Weights of a small transformer language model.
Architecture: LayerNorm before each block, learned positions, biases, capped logits.
Training: 113M tokens, 3440 steps.
Each number is 500 + 50 x the weight over its row's rms, rounded and kept within 0 to 999. Layers, rows and columns count from 0. Numbers have three digits each. The size before them is the row's rms in percent of the matrix's.

# up: layer 3 MLP up, 384x96, rms 0.269, rows 59-127, columns 0-95
# down: layer 3 MLP down (transposed), 384x96, rms 0.26, rows 59-127, columns 0-95
up59 098:416477475532475424474472505478502554573399501494530456461463550563399549562429448606544462555577486433511571483582436494535458438471458485569462438474373396546482496458548512539566550497514480498583508485528523483399489585445484504443489481521451527501512455585519517515490602467531490492
down59 097:502425533541499472497487444444528513544555501502512431458503543528548438512536604523400496470517466410440531525444528525533552416492522441492544379600507459474450511433501548550464402577556428561538484427587462500551438548548553474406556394506496488517450473532522444458452485565497474438
up60 089:541552587445491539466496480492470484366516512352506420490506472470528558431495580432460458476456451574486470421519397422548522501458419444480459532472441521486451504495560502488593525597483493507574494583439530455489504514453424559451523618490498490528515459537465522566435532472512462519
down60 082:471507461625517482544499446496529537544496482533596569488518528586492421572437558469476532569579384415537559535447536475378536536496471517535486514534486482551389491512448527486428458559482540480461410460467456444438486491493504502557452446516523478392416484512477412510528427502568531487
up61 094:535509529486572461513491612521476502469481587477542561477633462439553527513441496436458469474475545474450535413558355465435432507482524516558534527493486530575474498465550448434533609461431525541448430584507457454484497590481504577532497517548505507532527607564545488537514465488515407488
down61 116:372453547493398556487430426482450461381513593573467496539511538507487522487555502424483465452455537446523537438495569484490478441498429555531480424496460585502468571397461471464474555476545545490503504474523463527488456613467490531516472471479478516480355506547465492618527469565489504454
up62 104:453460504530533377487514445584519500544511530487534529550512404550462544543507463484491508456565497457404513532514522479461467536533464610470438437515488453509510529468478500451444521440518435549421594487397526429450526546470524518583457433425394328534437460481514505469499508462537455547
down62 101:563527599465500448489476468524461479507433474476539508601460421521553455521481444494490502584451551396505502529440517506409525455508443547546546376498491581511502470414474432587539512538540431458461477493521480519522522476544531391484483523539554424451558572540493524559555425542618588513
up63 122:489534433520475522460460502503539441578576447457379500547480526440508540442496469515502554422566497450532516482512539458483557499439482487531530448507515473437474447451576455535503530571498439524517477490543537548404553379552405549360625498440491527518543572501563554578462561482495435502
down63 119:549492541352495459479401547562502565391406557558535533521512498530484538467483446374504377415491541486553555544482468482444471543462510489441440545509476528510607491480484539539458519484545535503544429493518496517499460576435499427514543538516507538497492565613500476537516560490526611485
up64 118:526512533441477487482473542457487468449549494507520544433485517470558443525581644445463446500488487535472507616554466572542465406510461475554430492575488460475478565465514446578510595514462534471528457586439452433552399481535589424514464530514564472484584561505521570498526512514551407427
down64 113:489521549538399559491457547470464505449504492487547523422576449464529488511589565534499489449427567479457494577573479505468515520555474476446538570503448485507577453581602462556561568507481549547499475616480455577518357519458550467506602431479495536458431453456526443462532436496430494494
up65 098:571504446531397477359440432453437476462609537473445544577553576533482506445469532486509432469578495551492548454508443521531564600512508534508559564511476632470575384523453456436448543519457493506466544468515503532470469424469511529450458497564524438449536433458471487462520499450500503504
down65 089:493605476554552452472531496547416459508443520441438471509607478407461523550504500580514542516479469548403479551492513478481558560514412480434549488563520451475536684482525493570497474514577522483541434521504436454643524539481523532488483519479424517502515474439558495566541459526430520513
up66 115:613463484558515528482487573536444488451506565521493480380502449494537502555601598517580350496538488572475478412537523456471359492530482476519503499558544479581488512574535496532502501455463479536461499458563495517500570501555481588571619467434473435487497440523510494493483436542472513516
down66 118:493426471432456559451414521410458506476493500560511550386526480461464520574539476550493516584454531582539412524547462479534468545507502452492517573491416481592519534528459514485456536552504479525472592460470590516426550518495523484546649467520472597544464417503477480522587552488394483505
up67 103:510405556508521588513516503407424516471494453475451446578489541557429477568573455509592483488436489573472515446476542553491447421492428537588508518422569477429540489555483457553540477557434448540432512574523486484438458458431506490517444525550483578497460539532614495571446452525524579442
down67 101:441488517460488514574580539452444394467571504519559556554453617453498569566549535430463500482568490549457504396491477534441520518549491523478433550605497562463516480488548556557564488478474520525442427553493420496470542487445505499441647558564527525530483586511524496491475558507480537404
up68 050:586446580524480432476497489615510535607465510508551586487498545485533490474554562559510480433458478564502472525489455618584471516545580438529458531604509507566501448528572482407525460459470508502498513514641513463539462432502487613534483516511475487529448599463518466570449527530559526500
down68 070:494506548499526551509580360520509447526565532509502510497594543577520456542507419529473456467610551433468525472494530475517495449548553537503444499501531495513461576566385496513516463571544483500564542525511449514483566486480452442514609511576526603495596510452512531512564505518594567626
up69 100:479515510457377524509422441601412568453537495500495453565420487468526473498500483505447530478440500468492476483514463465468467497522410410456475432507532469547608562492560426440454518505517508511597435446463496435481441472503553605431499527460488578502445584539512502477405598545480411539
down69 103:434571482427559537475521483534429453464527519579461488474419467476421580591544427543521523455514530545488471554420488516486575502500577445551518562589500476605448476532451461509452493457454566481440476468518564441424426522521490537520474461385394476530451523465422424579542519506573503497
up70 117:519491503569595441483534551512547508524418547490541354440569477538576509466471496461417408501478478444434532524503493495461465415463396519587546476496556514464534469509480485424563510551597486478510513490417629480465455388562478563450515444505471530424496492537545475531441482472492500440
down70 124:504563516540404551486445539615489515506456500414436531523578464486502414489439533556546533467506491454439451520507449589526507469515544493508577438449524559474476494569420479491497439496421450553506521485477483435431442454525483418561443412456553498494528495594654542504391534480483468529
up71 090:429476565547519537547523505574563537463503478484555534504456508619536503495424487427472511467567509519514456473581433381578452456460477497508482481420477547510664589478517503502519515458452530450401498496555482482568460517584430488566539501528445491404583493461543422524466484523544464445
down71 090:529642433519541452595559506447475504517527531500437497418530550470474489462532522473454537487505479575562449500455485476510521555537422452512502459427438503534439497409443440495523402485502505468482582455410451555411556565515538550499475497471416434507491453525565533538466492382620565505
up72 103:519480467437408538383532524440454559455473559477615444429491509535467596484513523475476510521504533514582429532418480609513514445504492512526468460461369447495510468487510489497441546506551508483458457436493487485483414567529439486576505459541463457502546502539432539521545419597514550369
down72 104:467587418497527530503476574481470412493474440486572524484546535613564469525510482499468460418546529510547521538495543526470536592475498498507535541480381511561408461492455495563631510426542418476512449508486571501443465544515489539448461600428545478426506439560453485609488518527513561431
up73 111:547470502523389415452440497513532445465489473487564473598501521493423482501447528471567465499587496492457463473636444455455492536481514594510541556465503508406510456492533543446473543435457476463564495486384515524410465480587567434533561441564499470540465452545413502508429467424507435454
down73 103:508577448562454573466514516513500489461503496445531418570559514458520470513407452546421549514561463506535439561530496458600501530547562394437501498449578535470521455527502431479485457472504567453534556446471489503470503543551525556466448371491530429499570589517551452409535473494600388483
up74 106:560493494565514438498490507618486471499437505526542478542535453498417462517387464417616467589549502500524480403514500575451450560461577543540538509510436419547514458484518537618501447590536484473453591535541512535451513473505583501454514528473513494505431505511531491518510548642543429526
down74 100:495512471462471515417493512390578465504509429546520498377487490562524541399466513535497523462522568604429436497567542506569461440487555390552441516520497480569533481557454512552510466554427475541542511534582524494504487469499393509515498506568523421459470503563586441470574558428477572555
up75 111:529456444622472543485428535499473373493441554414513460498542427560482528497504599469568549491432445409535512431544491441424383474518541568473433510535476486537480464512520550474536532423516551509483507412522516472515467354463457567502551492438493508541532486533604500512465507481473488565
down75 102:539530498579556567481575565490468412487509431471512569456507504502519445582516532551516521538566448449522420431571476418436443596575507497397568519490443453518441511491458534406515466533427489556513436475468491523465449462502408509572532538457563452596417427486518485456532470457437435491
up76 094:524536432511573623392436499600445462494443505475499443547457422536457536524473488591500459496469405421488523469485481542460609535538496494507415493489515577451436474456519451518534562539515471449444499500426577545558466573505498570492536483501445557507493415525505618456388478507519476495
down76 097:391475512493476465477486593440577471569636428509546509496507519488501469493452421488442510453524448406563512488539531502438476431416443525383561534471569489494489423500494462497529540471477609440491508466471516535484524548552461449403489478525499506463576552352516522471508410515511501448
up77 090:522405441421554462472420523459481525530520595492502488391415516485526492441448579459503443515449488561528427540547532422548572384469449449498511360529552514487465386525444484493484523470558467483575478454567501466441497390530429530527483426491499527470560459489488483455478541447464512496
down77 093:469506459439418461510537447511520547551519438414355529483541472392450445510494411422404580511463434454442495455491499514484490614566506433469450527503542434538498563408491549469486486468468534483393509484423536507512464490494536524505490606558384461469483453483467442544547507493519501474
up78 105:473499527472468466439479581494469438533500629516540539546488465518518384469490424532484471455475426440511550519491571432502357499486484492499514502480486568524597493432521449464518567458554592509446424512596583499503444505504552473573489503619512548551486444580559538497466556558463498433
down78 104:511515557403513518490436514485474382538570509474536525542467469485508592444503525511495491428532365449458616520448525516506445490437552490465513542519553556457509504553439511515486459538504551392488547491501534421442484549512533446526552600497515488486447502544426450483386481530514341443
up79 103:457575447469416537461519560426475544488501592518404537405529474412485540509552546448459540457483572492361526493598472472504477410469497463448513523504559592573492453586494476532475571476512457479515478455591410457529453444456540546451528512563530559545491510511493485517466535428444445429
down79 095:560434609579565505459419449491512481515458428476510485643456538590540511545497511522566496565518499515584474520408530485475439499553442515563490461472532453430474519447434467512528408532464507490419526578454558559494535469542383512548446453439493405472466484523517473487532515583432476561
up80 110:521397526508466455517466496566604508498515523426487473533506376601493501523572465445520507461564515442506546524521467513472441554463444505518505493431419501507458484504487426460466485529430531534360579503384609467552479426539493462568490546485515479518413464552533493499448523537632513461
down80 114:464482488569476484552551562555477526529586581439554590563433465544499617492533552535574466492489449472629492543469446427533459529557495518546496478481556447479499622491538536379499471497478499588528488421472500396561543561453445462509456513548547446523563516525581500547482494514559495478
up81 071:516476399526510468569560475565493531497473572469490484471543436414457512525542599556520462514474541581444500394510501470451426502566496457479521467534429430570520508443445445483425439498512453478498433439513508409599525490502466504539566545462314512466534562454459457544464520500481427490
down81 071:509460461445359507402430503502509476490577407493463515471514428430521612505547465514510501495491537603489505517476466474566513539476474467489573502526524612509585564467572560425519453500474480542486526552439583528477525442493513479541490471507584464484475366428489557412556537553446478450
up82 103:534481466493446486491516444530593511570539446559573484472382455494451524456555537488576502511555496459519542399523505494569606561521494616506455450486486468460505514362526419514489489463463613458523461419530541473485549510451485543456474485560550543472423406547485487438603538528490549515
down82 102:519489517516492552458480519507510490512492472604497467533534390592455551459649524535478564467533513478558464433525415513485455488416575540413463515481421478494548467491498520620407527505579462463417520530506425525533458542495631502511454488470440479488529560475516537605560484502477555436
up83 094:499502361430415423507447515594535517484568588517547585486444494491482448547539530487492479535571515498539477542463513438486462534538496463520553565468499493471468485523592522541505440527493497491520534498517566554500464404465565465492464519497529380490400380516379438533424478572445431521
down83 104:476496495482504455480565584624501508440543443484561461476509507493473467539532480543516443497423614485460501484576473426566458591530410469451522557605551448544523435398485466448464479513533477546575536464598528482529475569593540595516589513476457449474466584521490527524474450474468439471
up84 093:605474502488501474452413462657497557451594559491466432477474573600491521476557524506499554497536530559466529510453468532445480443544520550540486523532519571454594524431461493549427574468568453541511523422517484574525555574540520533505513431454531415557499527515481536390546428511550459514
down84 096:482667483501487455536476474493532535437631416507439526453484477610476490527459492526488562399421461568456358508530426537503597484533513474466446572465533456516551447438531505543370490476508456489571538502529442482442506502498512475464491497515531434494496485487499524431564467511471512428
up85 091:472487562511441527476439560541424468419444505508581419405548438573511493561601552486508460495599532515556504408457489524557424508504515572483452549528533501516554483531491475539525563529469538514425610469574476479535469399504490595527502561433478458494458477475568536565497537530481404406
down85 102:515581461553518420519521519527602496455494542514512519427413519440514556505467448521462426445483468610586490461544505497559486560510505464474457373412451465546453500402513528398541453477459521466578463460495509489390586564514442505586566447454473441533522475495473532468483505497400457512
up86 125:423483496528400484375541479463553484506535419434444505532523603535507500637544474458439596456472455462470533434495496411540464546510460541529414501495516544515600488385529544508555531522504562534436492381542461476492513543514521554434512415503530513475469570515487480399493472516517538500
down86 120:552494514536459556424479423510517560485464436474439490568537481581516481463519492508511468501428534435544472475485471481492445567504464470446420476469534508489483527342512399520462489519522521494560436548457487564566374586534557512519411516469452432442490592577532438546514408574423536491
up87 092:578545440448449474438554556342434426550505468502463538548466583478515460557540503451488511490460572489443515475429478405485508547455480550407496470473485474535424519461542461596496516515540488509542414483519474550503481578537537547501497538475592511481577531489577451497455472580415446387
down87 092:508499549615556488526557393533535437416564474510539569504489416467405532489457472480450591493572503479510429466505532515497538466453460493531449578438568576429523463570517507530438542547522512494502551457497482425525544604522503541539469402515491387629547589492518488536452469476501494501
up88 092:549515487587539552564424582456466519486474459459598545553439540441511506456497461454539446560561540545536466440549528544442419510505546472488509445483567520536475435481492449403455519458389478545560428459444435420453617509498546492500557546454479497429493506451470517371461471540534428520
down88 110:503501544484498520441496515622438522486508468502525469497555487640395398519505480565537540466502501562497529553416410552591499509437533450515581492629478532443421539558479478434477524519503526479453498541554504462516492538559487504515581491497536413542505368444514544471522553551442426521
up89 083:509416485486558589463502443579552473486450506577506470468503516596533470454487538618441475476529535473550551465569454430446508474407410530516545490530548510544469488461560588586520490555479476573455490436593530557526476556528494520503529530496495496532495505575539431672438526457423502514
down89 087:496462516418528458377466522479436548502456485515413586455430516476545452446581601394562443567497473537502456453542584497472461599525628466487494483448490462544510581519504524394582558554486479456534517528484555535506513575473523499476471527480511507529477450399519602489546459467493483505
up90 097:549548560498566578396523514493545502532486569502470495525526471504504643513563484498458526544491493440527443500475550384507501482476437392542495441532422551641484434509517539490516551527557620485480472430528457568516527505542390548550517533535502472451497515525462500580482470586425438495
down90 098:484562548537488468526606468514469521372425497409548527527438482461494528420533489464493506541520513505610473480521483537359501530433481505386499521553570505482523459541498516458535430485491567423532570540557519500471613456528614408558532487495463467487580523497495402459506464458525472519
up91 110:536559452542459486557531465580531474536488492514535392540515394496510559540469504418517492447511604532448549472468582514500537554565479575490462519586541543485509484411375515470429516476430496447432493464447427429462595522492464471468602443465411510482416536525490558455544509499535424493
down91 110:468595566445576460550459564512387477492543484445553493491449573576534504553487406522459499597548457511525499481494454448454444524543579456465487489507477573475558481431606499530562508486544464490520441568475563495465552506535557503466529504486547516553558461582432390593486515598544412506
up92 106:532400388508569617512582439525462458487483519482558445461506426493533452536461489538576448483529553469519520565453574467562451514432437515492514505452431531449453512512498505460442418498516513571456507505428536534472415500446519456580444563487521526450546556463468606441426481529562523381
down92 118:433468478430539501440512485462493490485468534452559517547435425472458581547530468457580486483545495432419482592370502542545507464510443438444435498471505499503615548451593554507595491429536499552519443422454477505413463525540438564549492513483574384499502561508473482462491493441574521444
up93 104:474427485594469511588651643490517630538513528495559551497522426478423497461485540550533446424524510431504546407586537455521454505520426499509509436472538483505478477493484505530451458436446423564469474531506465489449535493527498470594589495435489534462492521526532475443528494555478570569
down93 116:470471440550421572502475523550524533455455558441446542500566452510509456463530523561519481567514502497496485527602506578559469478517601482526598627512510519402394506593516524545555600419431502558488543516523414460480523405490492524555474417478550511470445397497551523448478466493496501524
up94 094:543511480456447589533430436550488407540443561526446436551424501563509499453473425471508457553387543422503495613481467438489500545473513486576502492414569481510588494554573506469487572464444450571497517482543607444511472503453496558404468573532535488434527438479494561505444521513550446455
down94 097:514472410548546463621578530552530544513565515570443520417474447440487505564497486537447547494573497452483451443495556567398397464524424504500463464453595413515503499531499540514459462381516443475455512482425620461503562436592539458543575500480512524490461502473520527498556498533545458487
up95 122:524433439618471471511476506481469417483617434499496526486449486480570435497550457482504484405494573534546529447486533446453443537448511489526532543534483517504473529482428423469492496536480573505469419416538569426475564485604474592520535532439505489579417538620551530601470495427489460495
down95 113:533374618423542478492494547496496385441482612538553480450528489525487554506551512392533480463487540473517613449501480378491549556589510582529438500510438558535513475445549515469507440505481566483467541534489463525473495541442558489551596511539481557518481462512478457592534559496528508425
up96 098:530477427518513528480508490557528479433494506477504474548491450446487558473440451494455528505584458512476515504513445512579517557434471547531501506490424519534536534510506477456451602474544586504496470389471450445503436488592493544580438510648547475437602527502625571556401471581587515486
down96 100:512509464584554430496497513524484493510495578482539488521446572543528509669608535437537424482504522421420513490512574470595451373501483539445506482533413521466483540515524508522532436482581573492419473522563481471485525474486549536533424432479496574496514458439490439523532479455505417603
up97 133:514389536549469442508489482601536417552553571551521490404483482487548438506550511495468538449453554552581558559509517432510368494516502508498496510472545469489530503558441509530383514527476470512527593529568524414540555487471471605493475478390458437483471478464530593531569499524405500449
down97 090:468390615509491464506460435604512452468497496503534448515545460506573400541520573522458583396481572527584555581545554489525448523514499469440546508467545508519487434622444510522442506520528393526483522520517545511524476534477512510467483582462498515520463388468521539512546581507425502394
up98 101:515467444467479522522490489460509591567543488419489522443514525649576513458503521518517478549404474392477573449457615579520472495567498478532509419499455555479488464519560487482515516437513524518424588543432459467542565467476602487457493509491561499511637519537451554404544489552538521473
down98 118:517522527483538489533558506399597532534523422454457448540475513513629546431473505451476408523458455602516543465438512565648561512448542581511433429501532467550468550512513479537453549539438520386452559527510531468485511507424437561479449458541472543464568501468497485461507553471535428547
up99 113:478455393519494529569412477429484479571573476426494472578574470462475423465409461395503474412491605543578472460529551491568497490528529445452495570518476489479552498485494444493455518503569473502492445410529493494393436469499407561455414518514488388565486543470537490492519447465541539523
down99 102:586444563467525497436547521444518502483544528506553495437414484557441475467519431409524499515581530461492561545477492447572473527496365502497513544588392470467546462414488475472501463519475491525485525516584508536495439456486524449579504476407517624529473485507530542650519508548470556412
up100 118:572500444599504484485452527469513445487548429407603471568419534530467529533498395526479485548504448480561515556488554487494501441455387487533519496481524576433605480506448624471484536535568439517504536525516598492436557497550496531553540398483490467416452488570482481541480409508520507567
down100 110:433529462529441558483586481456530553589486492503502555480510524438563418532515597575432574547515509539401504472548427559557550480526505490498475450452624484500494434528509475492473584476559421483452581533478435481453568479425484512476455385532485468523517527424510559412484479475445402465
up101 085:489444478455470459545530417508515563527392522469516476426459431522406522528516497416494460435463529540445503476454548485495431549539502444455492557465408480513506499516591403544517526467498525510523469571427561466514506594369583528469502538496447506569444542521490490518417449430412388557
down101 099:385493539508482398468480466467432521428511501505462446443495553484446618534480477457530478457520549478519546561423542480491497513513554508485446540529380591488501550359455470504469440486476489501510504464400490561511458615506446458541538611490511480505450466535532542615590511438513475486
up102 118:473548497512580482495571446504551548436418501479499484529479424496545544501486452415521507495481443478551566403487520565548535491533498495506525459520537599547514497558522496463535476459475399480520475500485479475437403486475506566555636560463617521395459582548444349486560485461502462543
down102 116:502549423439484552510501548449472577588409522462507558635526498466437505423440601502445462426544552586473482451475426553428577497480508464492535460582432487505435456482433468509409496503474561540479486453440560496494612515453537457512478486479502524536564497480536502597460517463599485472
up103 098:583503531481529560479500543466486528521527555493448549581423541513487500564513591509511406450483561617585488550448564523502526430526486582539576500477582556466499491527513474587488508504456431495531455483563557599443529541434502481554451489499425468564482444427477511462511342557459482441
down103 106:619547507548519555466474515523500439439471592503451518532461475481499571504485547460574540427538543477575438451455468562456524504560480510533525522396512478470487435550487539500509540499519514557454404486557453530623492432498554563571565482569435428409513511465487551466345463448480470459
up104 078:506499450599451501566540541504525504441460611492493495465463411489483524497441428540569471495499509466555490425550614446525492431602561567467409488513467562605514541418478481544504493451554535598477489468545487512540478472548552421540586458395444492530484424555530529519475446517419503531
down104 092:543408504506634467483518520441452465446498473557423426478549530478458536547509526516449484530417521477529510461457472509460528473451374480582522500583479481502420458580509532460503559552451507561485514394521465474425533511464464439529541501584499497688468562497412511501505543538469544507
up105 090:573572444514508582503531437470431561441500517536511544520551443520445393506491568480620420480509481427487515423573520542471400558564550455483523463517474519529418496478594434503547443494509482556437495479492458518527511454602495506588571450438504446503427469419426455534493527559429472466
down105 090:545476479485504528600461535490519472502469511565501534526485447508493518435469510563536606505417510524469494547526392489447376494419554560534454556514451528575436428445412469538503502465493468580467486539403456487559587418539470445548510472525552522538469371401520492438550516546476450445
up106 090:534709445425482544418471549478470507469464549439445458593440498478537532447516502464487493541491527569496449542505447482507508537517504513526541444452533515470483479548391505495453507420479492552413513432538475438421475536476439640522635523491511468500494498485592472544459484470491527522
down106 088:519539524650488405503498415466478605529630468487504486520530467501505473455512504558529521559489499499543541508477555476482486603511468538491511458486470475574500558548524519477552550517449373489507465429450547455568492412514472463548407513523504533598493436532544539507630538605487463539
up107 099:477473552475450601499506382542557544434531454503502456430455470569478567508454529492607439454480478535467571535441511470579485387420460522524504466478540522481556550559465500469537552444606503440468457471559550474383451501505558535486465487387567526493549423544518584509498496566521508459
down107 101:487469512412498512501574435423447481554405520536462479401434543469504468509483478495503546596530613504476487507445504574583543510517525563532478459556493491521659507524559463482557410443486431508549448484398564474434614540452497491428486552516444424530465513502509423456500513516491491549
up108 133:513523515531522424478463443487513431540552477410495492589488609542453509430534538458527463523505471510548516513532542398551444515513497614515586442515553459491524503457448531555488499433559487480422607471496529599514498541534489535512548412536537473434453509515558371481429513422402463422
down108 116:527584498502558517539507449491504393538595443390499464511518553510420473388533540544552476444519440490572521576573514381546476554489494599523463564538500465556477480605473486516516512446538550436387519507538517576521481494455474508490470473546551440501461501489559442530502574499485569399
up109 092:477492434461470564497471575458452491415494483569542557581443556484458503506527424435523474439458499460558611553482555397592518438536540515462526493510426575454550424514525519563549560448550513455533468396404420517537513464537526542452541530458544463561547525495493569526503552390531494552
down109 087:424443517487428500448568502541529527429565522514448549394489381416473520524440482562506462525500495441392467369536520453524465596512454440404510525471493456590512478494503473510509469583470496517479544534486574539550526509450553415509504550457532513465508633574527539479464557531482433499
up110 090:516526454518350435477546364466486497463505426449433558559534520480517510486491531377483558494408506539453453396469478486496425526565539546411544439451556453572498535407477474505520518542436438546450495453542489462507553509532592539469417479470542526470439506488482477564499503430442481468
down110 091:503535499484507474440538513491505559470517608552537494443517555567613525436486531438509431473476524557548612541553553424534473402538442531483480404556535486495516560485496530474490531464553421503542539517424580530554474368471533478506511511545551576470550588504426521507487457522607505599
up111 096:490484472510579520518467565518491529616429468536456524455395429471428569481502537560494497503555502422547580501566470570441562560545442454487573486457523485449497484486514522430501641592528465516576552518526426469639486557489462496455488534497515518533560432497443471477498449509429476585
down111 102:530579495516503477527568459482592451534514484502472504552521508495600534503539538498600433542532481606439573476426515443472439474555527468568408391591498467500387555448558454509600433541483455506452484539485558444477534453525463531435484453613459494551514454501515547512482499556527413463
up112 105:544511518568481536521458494475504504535361511486624501497458469534453621503424572564525524469478442509533513496496486511516457488566398500616532475560549360369584454518467435522550505496539531546476470511458493526502529530583563499529511507462507490494459429391456508515479497430553492448
down112 095:467473489590485524582455521539518517479491481395411549631535492374477446427545477515547580431470437491441494504523497500499495603477575477571443552507548481601536502555561558490467517524484415404465494495445423463510530412397443520465467500563540519502494511458528546472514520454556507465
up113 105:434432432486481453479465488507419439452542528466604574478482498520531446500416536491512494542586478484489485551605427528503358438515526490486428457485528527572493424429595510510485514384485487480506463483524431455542488421594445553554500521506506455524486583474564571464492471532415448441
down113 102:597482558459509522420556474497529451538452492463505437452488488500574560508425505491527544567465528403511501404532475431456523479509503499539545547500510424543603506549475422535475540546477529557568503528425481547494407645536412495482454498486622524480502511499500560414579550509497388520
up114 108:511555471406475526534524478572521394534442463555449603496561506487521512623503498437528447430503521564463489490517481519463449567556516515551511420475528474493544461459571510561508531421460595503481453404503484506539560559510466444550505502528566446526451660540540610495568437536516499500
down114 107:574516480520489517493500472609526493493417516503500475533488481537452467604497517511527479392477628452553414489449533514471440564466499546383433390453452464526476568510555438524496560479522439605445457447469482456445392492493534499561412423554492440454549521534479535530549482509481566474
up115 109:445478516617518481530447495506372573453444592550443454560539554570496508611530506425517513528401490436507560420444473411500395435507526495441476491503443470473466499490526447544454564499473492476475578406491511478508524577478440563441559550503480456487492529514500493552528420466432483581
down115 103:462560555510588504475416618521479484464504528543475502490448517401487472460474588510548501511598520428461506528433446442466538490507494492493511488597432531423505448565486447497453491464608497449511373545506488458495588453469417494532645536528429432558530474467468547493506468495414514515
up116 095:482460460549525537564551489450430522497457571474563529473494525514570467484534518453577445605566551569413534430458552538567442502463461522542456487528486529536570501555509556521450553452507484497490511393501460456425459404555446559532522510461534503475525557381558413610545419543514562450
down116 100:571461463565540485474516524496536373498478412539564554499472643516477531524418518494506534448474521492487520491530474493461470388466485502545546453471504462591586549515509525513570461405452509538493529543551637565589546572528512538412460523533516588536513481540430464437479528450469529570
up117 099:491565535532510489569550530455513560550544431549584487480562519539512424526524438573470493543601488548487491548535538489476466461519430522530612461594550513526522555496527386541585506494451531569432589477590476443349456510479488555589539487591521466461488476545550462503489541504538528535
down117 084:621537502427551529551477455458447424445571486578463452515549500531519612443497568493513516484514506541571527430535530475466566546461566516466423477500512451413554467531468537414443377570507501436490500494488547547547574544480566455532496573411514567491476370518482505493564537512473511550
up118 084:496457455449495592498515503450377406555513417533469550556511538427494520374566557464450462520446476532521537397585566505457546477547524515515542503485510577489497447534492513605398516544545496478400575550475521490510441496467430533444451405487513483534550525544427453409500470477484513520
down118 090:595533533402536486546480559508538463534447427457453509497487594602546614350499436507484520561522449501525463575436552481532477544545477469497504475460487461501528654469519495438554524369494533555513531448522525516550479453485520446544551528494479477517501458463550480519535551436400470475
up119 102:536484405560492507544421605522508548571486535518605583413398422480434470467512588525491444481513426466420473498501499494520535564551479443424570521496464453484503520538461526497595535504474565512460528456577537448491601470503372556502502497404517461485521472416460505479436501496533464551
down119 108:496490467506488509514385450538490517524459469423464528407451526456491522462576461525586501488504389533498532442462587602424534548503487496444503427479535487639455450464527466552473435458507610494547553454580568455541572513531457568533483448538488460473406482409452494527480543433519487452
up120 095:526487511523460490471469519562471470533497547482433382483538482491531477492558469474497448405512446507518574405568523499512491600479428552408509536573399416437403529430459412474531482520544569579522521513426559424515480594481486412516539544503437457464474490486391481463470565532524471543
down120 101:470556425440484514511463515508428554524541508571509520518493470490517494426487451479565546465386545472392452526536459633466594469507492487501496517467554655611644504587484496527491519503453502517545516446505504466475498447484466540423532493502550512554533528421537471469398465499479560441
up121 097:559489435513486504492396501554503493483471521396532566426540432438503463520398519489496554520567505613479523398552474471519448436511506490513488561566532532427494372526442571477478583456500625511535457482474547398495450472536517487420451504594510502527489480539526555563459498429472544544
down121 098:461476529531532505415520472439476433544565568493481637541537534498492474528454519471515526595436430478384499524563543619553519475414448435474554450445525474474480451539411498472490423532404470496479588494514517519450509520425511462420411494566531450426475497522510510494474484514618557499
up122 111:546543469489362562553562487499458501486495518523478415443535361565403514467444570470579443473509463418546451458489523584460500548487528589540532492492564483460555434513519456548477438443487444522403480493459559450516527483527471492502503607478476530496462386532518446478434484449438503427
down122 099:538516571485489441642559476522495445538505524618484581495524501571548494520558507548497515551472505513533541596443452534435496441422501431624564525558458516574443452549529632502514494422479506484554550452490570469462532501526508424527572523521488462571483469422538526485478540590549493466
up123 104:500517498473452542486496492461557441455421435454546511541423488461459561538495550504492462548517600490547498490458488466538465562481517524477429556549393524512521513496476550518460612393508523626379594530443460416505478490537459494473497545470528417411516537500480439525485453489637522417
down123 108:423504472486483562408565557442466473524498480536437539418351489478453590537442480502481539499454554502509503382455508427576563522502560505409500546520380500472466475476543456534529499481503501488461417433516456535443591533493585517518513487525377514462469447505522464475531475423594517474
up124 109:555552558472472512507446557481464507498564507419478497528543467438578476574559511456428366464408489492474461449545453463496458592471565577452526555389542416448553489479588575418488518477528450540512487507568495551494381475586528447528458492527531451506425478490572508559453470532502458493
down124 105:514451387495480485436509519438537450541446438578554506522487527437472530440508499503492468425575544502481550543547542597457484358449531489506551429534470572547389428601480501468472476432478603435525575525450457458430449512540524523503514514450427444423460483501424471498492481512422470534
up125 057:526512531571506533528504494541481586479555478599490461427456482563484533344601550516589491518419450506511515408522561520516508432500516522492508536517554570501581512565567491543504441602520520544469445506517516483571476466470479511560629512535516465465527489512427403490604570568496467462
down125 070:531501491424486626408549514494486420496559546495592496499412514543442498597497556519431446481473456447503519548507417605513449414491517566507529496539518478488501577511416474495528425511525449496505552476455499458461515492506524522440645506570508587530592424530470412480534533531440439484
up126 103:526488441408497547472484521498481533512537495461469476412495522587470552547449490467489447584531400520537541467472573482523486448356483491451573526454576390520583493572474515513501417541421557573439490508477507472467480470388422579475498505515444476440416565535496396475459519519482543520
down126 108:448532560455502428573507464468483512487613566451546392494513498507488513380500527416569430501584484548538560480574497450438519454432512476431428500472605448475499555372533536527491419544565549457439542426524475580498535496523474508493432502427529522494416483477516530498504416517541534484
up127 107:536477478561559439534402546498559443539491539516520548500449410516459497527480447566427441403393462532426538477554596450478401450495419393563454469494443462452515458496563533436410424543496547518506513517602534530459482497483467493509521434486492528458515524451450498506479538363510476502
down127 104:474509485558572510521564563477464464525501532411609495612393504411466560509499500455556466528507490546536461477432563443511541480498566459519569548396444524464491503364427570413554394486460487462521474524510524439566545488460450517497494510520468518501583456486548508464510543495575422429